{
  "num_attention_heads": 6,
  "head_dim": 64,
  "bias": "all",
  "learning_rate": 0.00477,
  "beta2": 0.99,
  "weight_decay": 0.053,
  "warmup_steps": 33,
  "schedule": "wsd",
  "decay_shape": "linear",
  "dataset": "wikipedia_en"
}
Each number is 128 + 32 x the weight over the matrix's rms, rounded and kept within 0 to 255. Layers, rows and columns count from 0.

# layer 3 MLP up, 1536x384, rms 0.115, rows 568-584, columns 96-191
[[120 127 161 146 147 146 176 164 138 103  68 197 110 134  99 138  76 116 141 132 106  98 209 168 167 152 144  63 110 153 134 142 107 131 113 160  76 153 120 153 127 151  76 136 140  49  82 122 177 122 146 125  73 143 156 185 162  77 149 103 201 173 145 113 122 102 143 132 145 124 214 159 117 118  95 167 151 102 116 128 108 103 135  89 150 134 131  88 139 142 131 192 135 168 115 111]
 [128 147  82  70 135 150 163 112  90 125  86 128 155 155 116 130 141 107 127 122 131  90 118  92 189 132 120 160 115 130 144 122 138 161 127 139  93 132 121 182 154 170 108 103  81 171 111 149 109 110 107 135 153 192 108 158 147 141 142 144 124  78 108 108  98 143 157 152 156 147 153 133 110  92 148 146 137 114  92 155 137 182 148 152 113 128 125 127 107 117 139 106 131 142  97 123]
 [119 120 162  83 149  70 184 151 131  99 175 151 121 114 156 147 143 161 173 136 134 113 141  82  68  95 150 122 143 106 128 141 155 118  73 145 113  88 128 163 107  78 121 155 117 167 104 100 140 135  93 117 111  71 163  60  95 159 167 113 162 101 131 155  85 151 131 214 138  61 107 149 126  93 188 122 127 143 133  94 141 187 144 147 122  78  72 122  74 155  84 160 138  71 130 122]
 [116 100 136  90 132 118 156 136 117 111 153 170  85 137  86 179 152 114 106 185 125  98 141 138 110  86 139 122 152 101  97 124 139 132  93 107  60 141 109  71 117 195  96 151 131 134  78 171 163 107  99 134 150  95 125 164  82  95 116 147 138 110 115  58 183 147 134 147 125 149 136  90  69 104  98 100 169 193 116  81 118 120  54 141 147 113 138 129  90 139 101 151 157  72  94  83]
 [102 145 170 144 131 170 112 130 186 122 134 109 115 144 121 187  85 128 165 146 158  99 129 132 140  85 126 110 190 122  70  93 136 139 112 128  70 165 138 126 139 138 121  86  27 127 111 162  41 109 154 156 182 135 109 159 141 140 124 113  69 120 158  85  88 101 151 138 106 112  70 103 133 151 140 160 103 136 108 103 110 105 138  97  84 135 142 180  87  68  99 117  86 143 131 138]
 [116 113 126  78 165 108 116 179  89 103  89 141 162 180 144  99 179  66 129 112  90 129 131 109 150 149 146 136 163 132 131 120 104  82  83  98 115  92 112 173  91  95 126 186 139 148 175 158 193 172 172  88 141 171 163 132 104 172 133 145 118 137  37 138 139 150 136 113 156 191 116 193 170 156 150 112 126 106 155 133 134 175  94 146 172 184 128 115 151 122 106 133 127 102 104 169]
 [143 155 125 145 157  95 115 100  57  83 131 100 163 115  92 140 125 126 107 176 126 141 150  91 104 134 148 163 101 143 135 125 113 122 152 134 156  99 145 149 115 111  94 148 149  92 137 111 135 125 108 145 138 137 130  92 141 105 166 103 153 135 138 165 136 134  99 138 111 139  72 139 172 140 111  89  90 211  97 100 166  95 146 109 158 101 132  70 114 210 155 131 107 146 126  96]
 [138 119 133  63 161 127 191 136 137 137  75 182  97 160  74  82 113  66  83 131  67 116 154 155 136 101 121 132 113 128 135 112 143 158 192  90  73 115  70  88 118 110 154 180  74 182 107  72 167  40 154 121  55 153 155 168 104  68 129 155 168 125 114 134 108 136 132  89 162 133 144 116 135 185 117 142 168 186  97 139 154 122 140 133 155  91 142 173 184 132 148 133 155 122 149 144]
 [ 75 138 108  79 234 130 127 136 169 107 155 151  83 123 178 168 153 129 104 200 155 125 111  67 177  74 106 106 132 155 117 141  89 126  88 108 167 133 112  84 160  99 126  81 123 169  90 149 152 115  97 138 140  89 161 144  73 118 151  97  85 118 104 165 131 103 101 128 161 114 146 132  97 135  96 120 118 160 113 141 192 128 159  60 176 134 126 152 136 102 136 150 128 107 126  98]
 [101 179 133  79 131 115 150 101 149 153 170 177  90 108 115 187 112  66 104 125 157 109 173  69 119 109  48 138 180 103 140 104 187 131 142 140 128 142 101 115  81 148 194 139  93  66 103 117 160 127 143 160 164  70 137 140 170 158 142  99 106 113 111 102  90 188  88  91 136 192 108 135  89 124 130 126 113 128  91 127 101  80 111  74 160 174 112 182 100 132 158  59  95 133 118 120]
 [136 141 135 110 137  97 136  66 135 120  99 108 138 125 150 175 145  96 152 179  99 126 145 130 112 110 112 103  90  93  95 137  91 116 122 129 145 140 118 123 122 169  94  96 112 134 187 153  95 129 186  91 133 125 124 138 121 139 166 158 129 120  88 113 154 107 127 119 155 110  62 128  90 145  81 123 103 143 155 149  91 111 176  96 109 143 103 152 147 112 131 183 162 138  71  90]
 [103 136 135 119 130 104  83 116  73 158  90 154 113 109 184 102 152 109 143 140  88 184 185 103 135 110  44 139 156 107 113 137 149 106 155 175 207  74  96 101 152 122 153  97 126 114 106 163 132 108 130  88 143 120 152 137 180  92 111  51  53 158 105 163 125 124 196 170  89 185 103 101 116  36 170 135 131 148 207  79 133 128 226 132 133 104 126 123 104 188 150 120 140  94  71 162]
 [114 104 116  84 168  97 129 126 126 114 101 135 151 134 175 160 206  83  56 168 144 150  95 178  95 129 117 143 139 144 108  98 156 157 151 101 132 139 114 170 135 105  77 117 105 108 137  80  77 168 158  76 145 113  98 159 109 181  85 174 138 132 105 137  85  99 106 131 161 166 148 134  90 130 130 114 165  98 173 105  82  98  97  89 146 131 101 152 186 151 167 142  92  77 112  94]
 [147  82 140 186 123 140 128  85 144 174 143 135  64 113  93 144  95 151  93 129 129 120 167 119 137  66 109  89 182 139 105  97 133 146 100 140 125  91 127 133 191 142 109 153  62 134 149 122 130 176 102  96 130 135 131 168 135 106 161 129 123  65 156 162 157  73 108 124 142 139 149 196 140 114 157 103  89 106 143 129 141  97 119 137 145  93 154  45 155 158  91  82 152 121  96 148]
 [121 130  89  63 153 145  85  99 104 141  86 123  85 164 130 142 126  99 107 113 151 112  85 197 134 140 144 117 150 129 132 123 125 149 101 167 143 107  96 108  93 106 154 110 164 109 119 129 155 140 121 141  98 149 115 114 132 121  91 108 155 112 132 154 140 108 120  80  93 105  99 154 149 149 146 124  77 140 127  93 119 131 154 137 122  95  85 159 117 200 156 134 124 151 114 179]
 [174  59  52 147 102 115 161 118 171 101 134 154  56 209 106 114 135  85 144 181  82 137 196 138 124 127 204 128  68  79 118 125  97  74 109 160  88 132  66 132 169 119 112 120  51 179 150 170 141 184 136 113 183 145 126  92 152 143 145 183 161  79 151 173 146  96  78 145 119 126  67 110 125  90 134 130 148  73 115 138 141  86  98 122 128 175 118 114  84 135 154 170 124 114 112 113]
 [ 96  93  88 140 156 168 128 179 117 153  61 116 139 109 131 107 122  95 166  72  69  93 137 132 134 162 158 145 155 160 120  34 113 122  78 182 106  89 101 102  88 159 133 115 137 118  99 119 135 159 108 108 100 145 118 186 121 137 158 133 167 108 105 131 130 106 119 178 106 102 190 102 150 125 124 129 119 141 111 110  98  86 115 125 124 119  75 156 141  88 166 125 128  82 122 135]]
# layer 3 MLP down (transposed), 1536x384, rms 0.0932, rows 568-583, columns 96-191
[[136 150 123  95 113 137 125 132  75  98 140 141 100 128 156 128 133 180 143 103 123  95 141 103 132 130 148 148 121 145 140 137 105  84 130 137 151 143 176 148 199 131 153 150 129 128 130 163  92 150 106 175 127 104 114 184 155 155 114 132 123 134 128 121 120 140 120 131 133 146  45 113 142 136 104 112 158 124 153  84 133 126 106 154 104 140 117 168  91  93 179 109 113  84 131  95]
 [111 111 145 154 134 133 124 176 117 134 157  83 117 130 123 105 141 186 142 122  97 119 135 124 100 102 144  86 153 165  85 128 115 115 105 120 124 154 108 173 110 176 144  98 153  97 116 122 131 151 119 114 115  92  99 125 151 126 131 103 164 193 162 160 143 119  74 114  97  89 117 155 132 108 128  63  85 143 171  99 150 114 140 112 158 181   0 135 164 125  82 148 140 141  72 120]
 [104 144 131 149 113 121  90 153 124 143 169 103  81 145 125 150 160 132 165 120 166 143  92 164 101 125 160 158 112 185 149 148 132 143 152 130 112  99 163 121 111  87 140 108 115 134 100 106 129 117  67 148 131 138 130 134  81 146 145 142 106 111  97  97 121 169 134 145 158 154 108 227 120 100 219 148  98 148  95 121 136 145 157 101 113 148 126 165 176 130 122 150 166 109  77 138]
 [119 144 141 102  90 132 148 187 124 127 152 121 164 153 181 176  75 216 101 105  98 137 109 167  95 101 108 165 161  77 164 175 152 130 105 130 142 106 164 143 117 121 155  98 142  89  96 147 107 101 112 148 162 126 142  75 186 129  82 103 153 118 104 127 144 138 142 123 118 132 179 167  94  79 104 172 143  50 110 128 166 134 122 141 129 143 107 130 148 158 172 114 135 125 108  85]
 [ 97 200  66  89 180  97 118 163 116 171  92 141 106 160 111 136 116 141 117 117 219 117 100 151  78 143 156 114 142 169 153  92 105  61 142 172 138 147 114 110  94 128 165 101 153  94 151  89 131 147 110 141 135 134 106 120 139  87 133  83 188 168 191 106 132  90 165 195 168 141 101 122 188  97 164  98  84 104 123 133  98 120 147 189 102  83 130 174 112  94 125 128  97 105 150  68]
 [ 86 122 109 141 180  87 126 145 170 100 119 130 164  81 192 108  93 135  98 139 102 150 164 147  90 154 156  65  84 183 105 205 114  90 141 188 193  73 103 104 163 151 149  94  93  87 190 113 184 144 175 126 163 147  87 136 154  92 110  95 137 151 160 144  90 161 138 144 124 162  23 172 106 123 176 133 116 118  93 117  92 102 170 135 157 188 114 118 163 130  15 242 131 119  44 137]
 [140 105 153 152 143 162 105 119 100 129 121 107 110 116 125 128 146 146 135 150  89 116 121 117 115 114 129 175  68 111 157 181 145 146 122 123 173 157 128 165  70 128 111 187 114  90 128 115 146 137 157 136 116 115 141 147 123 155 148 158 149 120 130 147 158 122  95  77 106  98 135  94 118 165 129 117  99 159 119 128 170 113 124 101 144 159 131 162 149 167 146  87 148 131 166  86]
 [140 179 151  87 132 148 144 182 124 178 108 116 117 148 115 100 117 172 145  89 151 129 124  94 134 167 158 181 172 110 174 125 104 119 179 155 157 159 107 153 136 107 169  85 157  84 187 135 153 192 124 146 106 102 105 126  95 169 173 182 107 167 129  89 113 110 143 144 172 122 131  75 120 119 147 129 115 136 138 123 117 150 114 131 154 114  81  84  93 142 136  44 131 108 160 169]
 [144 179 131  80 150  81 167 184 125 186 123 188  76 171 128 119  95 130 163 120 132 141 126 141 143 111  80 118 137 138 166 116 107 132 130 136 133 130  99 106 142 152 145  82  75  73 146 124 176 167 112 149 131  66 206  85 125 142 147  60 155 138 171 127 183 169 130 155 162 104 164 137  95 136 136 148 108 137 137 127 133 127 153  97 170 149 161 158  95 112 148 150 127 138 101 137]
 [149 164 178 123 131 106 138 133 212 153 116  96 147 109 175 118 121 124 100 154 174 140  95 141 150  96 132  90 147 152  90 106  80 133 153 117 154 115 121 177 114 161 120 108  85 107 100 139 112 159 173 192 121 108 177  65 180 189  79 144  86 171 106 157 138 149 158 135 141  87 125 142 129 135 132  92 183 128 156 134 149 160 106 143 132 116  92 118 129 151 104 109 105 152 124 119]
 [158 201 120 108 172  99 107 146 158 161 169 135 125 109 121 145 103 160 121 136 104 143  86 154 168 157  97 121 170 126 141  94  99  78  92 139 124 104 107 134 127 161 127 160 170  99 111 119 141 146  88 145 112 100 165 135  88 119  93 149 142  97 148 109  86 156 154 126 123 137 149 128 126 122 170 137 132 182 134 173  95 116 155 105 116 145 120 129 125 114 136 129 135 114 119 124]
 [ 71  75 117 132  98 166  98  98 146 128 193 136  62  90  99 128 108 110 106 127 130 159  75  91 122 115 108 106 110 163 156  81 127 195 121 152 124 181 149  96 135 122 126 105 161 103 144 172 114 134 140 101 117 131  90  89 156 133 134 116 124 131 125 122  70 121  43 106 143 172  96  73 166 161 117 131 122 131 149 211 161 163  53 142 198 119  99 102 113 142 135  97 149 173 138 165]
 [168 187 176 112 147 166 125 173 152 167 145 108 131 132 119 172  89 128 129  92 131 120  67 106 154  99 143 105 104 114 123 113 139 121 141 103 160  69 105 165 141 108 152 150  91 133 189  97 156  95 133 106 120 127 127 119  91 165  79 109 116 109 171 121 126 129 171  92 208 159 106 162  85 113 139  59 122  62 114 103 163 123 166 140 130 129  98  67 135  88 125 115 169 194 115 142]
 [ 47 148  67 112 167 138  99  69 167 130 114 119  86  58 135  53 177 122  82  67 213 173 129  98  96  86 169 128 235 154 150  79 109  97 192 127 135 136 129  97 112 129 194  86 121 164 173  84 158 153 173 119 166 223  95 117 153 122 118  62 133 183 145  82  97  98 158 170 208  32 124 135 139 123 126  69 127 114 105 143 102 153 107 179 137 160 134 169  62 123 120 126 190  76 161 103]
 [146 175 143 181  88 123 127 172  96 116 138  91 178 150 126  98 144 132 163 141 119 139 111  72 176 118 169 144 146  82 158 137 129 129 149  89 166 128 124 178 123 136 134 154  82  99 144  91  61 113 155 145  93  98  84 128  97 168  90 144 168 106 101  61 110  89 120 175 149 107 110 176 101 125 110  69 140  74 161 151 139 123 134  83  52  63  93 108 165 117 139 137 114 176  98 141]
 [114 188 151 128 144 110  72 106 124 172 124 138  62 140 112 176 116 143 113  98 118 139 158 116  71 217 140 152  86 165 132 175 150 107 163 200 126 132 137 140 113  57 116 136 169 136 126 113 107 103 174 146 157 116 145 114 169 137 167 121 177 102 163 120 117 205 101  85 204 175 117 167 137 104 174 115 109 112 126 108 130 160 147  59 158 107  76 105 146  99  99 138 126 100 152 103]]